Weights of a small transformer language model.
Training: a variant of Adam for these matrices, 267M tokens, 8136 steps.
Each number is 128 + 24 x the weight over its row's rms, rounded and kept within 0 to 255. Layers, rows and columns count from 0. The size above them is the row's rms in percent of the matrix's.

# layer 9 MLP up, 512x192, rms 0.0742, rows 358-371, columns 0-95
size [102 109 100 101  94 106 103 100 101  96 108  97  96 101]
[[141 112  95 160 143 141 109  95 113 116 116 125 151 134 138 120 195 121  85 114 110 119  89 105 133 114 136  88 101 137 162 140 141 156 175 133 104 121 186 120 110 121 155 158 148 158 102 114 159 126 129 124 146 124 132 130 159 144 156 119  95 108 137  88 102 108 142 172 101 103 123 148 162  89  99 158 131 132 125 117 123 142 119 156  95 156 119 128 140 122 100  96 129 144 176 141]
 [102 112 133 151 102 153 176  90 143 151 127 137 131 173 161 127 137 114 150  99 127  94 114 108 102 155  90 130 156 133  98 134 184 147 144 129 128 154 131 145 163 129 153 163 118 125 163 155 148 117 125 158 127 118 137 174 129 123 131 145 113 128 152 150 132 127 149 138 123 111 141 136 118 130  81 122 145 123 136 135  85 143 127 151  88 119  86 110 125  90 171 113 154 144  89 124]
 [ 97 139 100  87 121 140  87 136 119 128 118 131 160  99 148 171 146 112  99  96 117 139 133 148 113  81  61 115 110 128 108 105 103 162  99 157 111 131 101 104 141 137 109 130 151 119 107 142 117 146 159  98 112 138 122 145 115 131 115 109 150 104 131 127 130 138  88 119 119 125 111 111 138 111 119 112 138 144 117 117 118  94 104  93  91 143 159 104  96 146  96 141 149 126 119 131]
 [111 109  88 156 133 110 115 127 111 137 182 100 165 138 118 134 131 124 128 119 103 152 114 165 123 136 128 118 107 127 101 112 138 114 139 153 129 135 107 162 127 123 106 126  93  71 137 117 167 118  84 145  88 148 137 129 109 117 144  82 106 106 117 170 149 126 109 149 164 103 170 101 123 175 123 136 140 143 160 145 174 124 178 123  96 130 133  97  84 126 111 128  97 184 117 145]
 [130 154 123  96 135 134 111 102 100 139 107 165 139  89 109  80 102 134 161 156 148 129  96 110  66 169 159 146 142 135 130 155 171 126 158 144 141 137 127 107 109 112 112 190 103  97 149 118 118  96 148 121 126 129 115 165 110 131 116 130 104 156 119  97 128 165 142 124 164 125 141 132 168 131 166 105 114 127 123 139 123 130 107 108 136 149 120  88 159 132 142 137 143 160 112 170]
 [115 133 165  98 150 109 140 152 185 133 110 137 126 155 103 162  84 130 187 159 125 119 156 133 112 109 177 121 101 131 127 112 148 114 207 100 108  91 112 118 149 128  82 128 129 136 138 122 126 114 106 134 134 120 161 144 118 125 146 134 142 140 165 138 120 162 125 136 130 126 123  87 115  97 113 105 107 150  93 117 104 144 119 129 125 118 136 168 136 138 138 116 149 123  93 101]
 [113 149 138 121 125 137  59 147 134  92 100  98 120 131 193 103 130 146 165 157 132 144 118 145 126 141 139  55 142 149 120 122 139 125 122 127 113  71 126 180 126 176 116 138  73 116 121 131 128 127 128 130 113  97 137 154 141 151 139  89 145 153 173 134  90 148 154 129 126 135  97 117 151 106 153  78 102  74 126 122 120 158 126  93 139 128 126 154 140 135 147 133 148 135 119 161]
 [128 132 157 163 108 106 133 152  97 143 163 141 139 159 118 117 107 103 122 129  86 118 151 132 130 112 118 122 162  87 119 138 109 131 117 128 111 145 130 165 118 140 158 129 179 141 121 120 106 141  81 140 108 131 130 151 165 119  99 152 155 110 125  94 100 189 163  93 110 123 133 144 112 100 138 133 175 143  87 144 107 129 151 132  88 170 131 132 139 147 138  89  85 120 123 142]
 [143 147 124 167 107 133 106 121 131 129  95 125  87 116 132 103  93 101 166 165  82 106 127 102 135 144  91 118  87 127 127 116 112 104 159 144 161 120 114 143 149 101 112 114 124 110 106  90 124 123 104 103 150 165  67  98 111 114 186 129 118  90 151 100 186 144 103 110  92 144 131 154 139 135 133 123 116 127  78 116 123 149 101 138  97 183 106 119 105 137  93 136 143 102 150 125]
 [108 118 143 159 162 132 149 143 131  98 115  81 172 127  97 169 112 136 160 116 120 122  89 200 146 121 139 128  69 107 130 137 128 130 124 101 147 139 133 122 120 134 145 138  91 114 128 136 121 177 136  88 126 156  97 142 157 151 118 125 119  78 159  86 161 137 120 160 150 138 103  97 127 136 143 122 113 104 148 123 138 148 126 133 177 110  95 157 112  67 146 109 128 129 108  93]
 [118 134 146  51 130 141 119 153 171 139 149 128  99 130 164 146 109 156 109 118  83 135 138 114 144  99 130 126 127 120 123 135  97 154 102 130 142 130 145 164 139 124  96 140 135 107  91 146 123  79 124 174 138  94 124 108  88 100 121 139 134 111  91 170 123 142 151 112 100  76 108  98 139 111 165 108 154 122 197 119 120 147 123 146 101 148 136 163 124 106  91 141 156 109 149 119]
 [115  84 118 128 138 148  84 128 153 115 128 139 131 119 168 153 116 100 153 165 159 105 104 141 106 142 146 121 150  97 120  78 134  98 117 169 107 143 138 111 154 130  85 130 145 141  94 139 121  95 106 132 180 142 106 126 143 130 135 110 127 158 117 135 141 163 161 143 124 170 147 141 109 140 124 149  91 114 129 129 170 108 119 182  92 130 126 106 130 149 171 105 116 153  92 105]
 [ 93  77  95 134 173 124 115 111 114 143 124 120 139 119  85 128 125 136 144 101 121 133 102 111 149 100 174 116  79  99 159 164 118 168 135 158 156 145 124 122 163 101 108 133 144 146 113 164 133 106 141 123 139 107 147 182 161 106 101  88 111 136 136 121  95 119  83 124 115 132 139  90 146  64 148 114 144 132 181 149 139 127 138  94 183 146 120 138 107 158 116 164 149 152 120 109]
 [111 118 150 102 133 128 139  96 164 151 140  87 136 151 146 119 117 146 125 119 175  86 117 101 107 111 139 172 120 131 109  98 120 130 111 110 110 131 109 110 125  99 146 126 115 136 105 169 167 114 134 126 159 128 172 128 161  90 103 107 177  57 104 147 158 135 125 129 101 134 173 141 187 118 140 137 134 174 122 114 117 154 124  58 129 117 139 153 122 111 120 156 110  98 156 126]]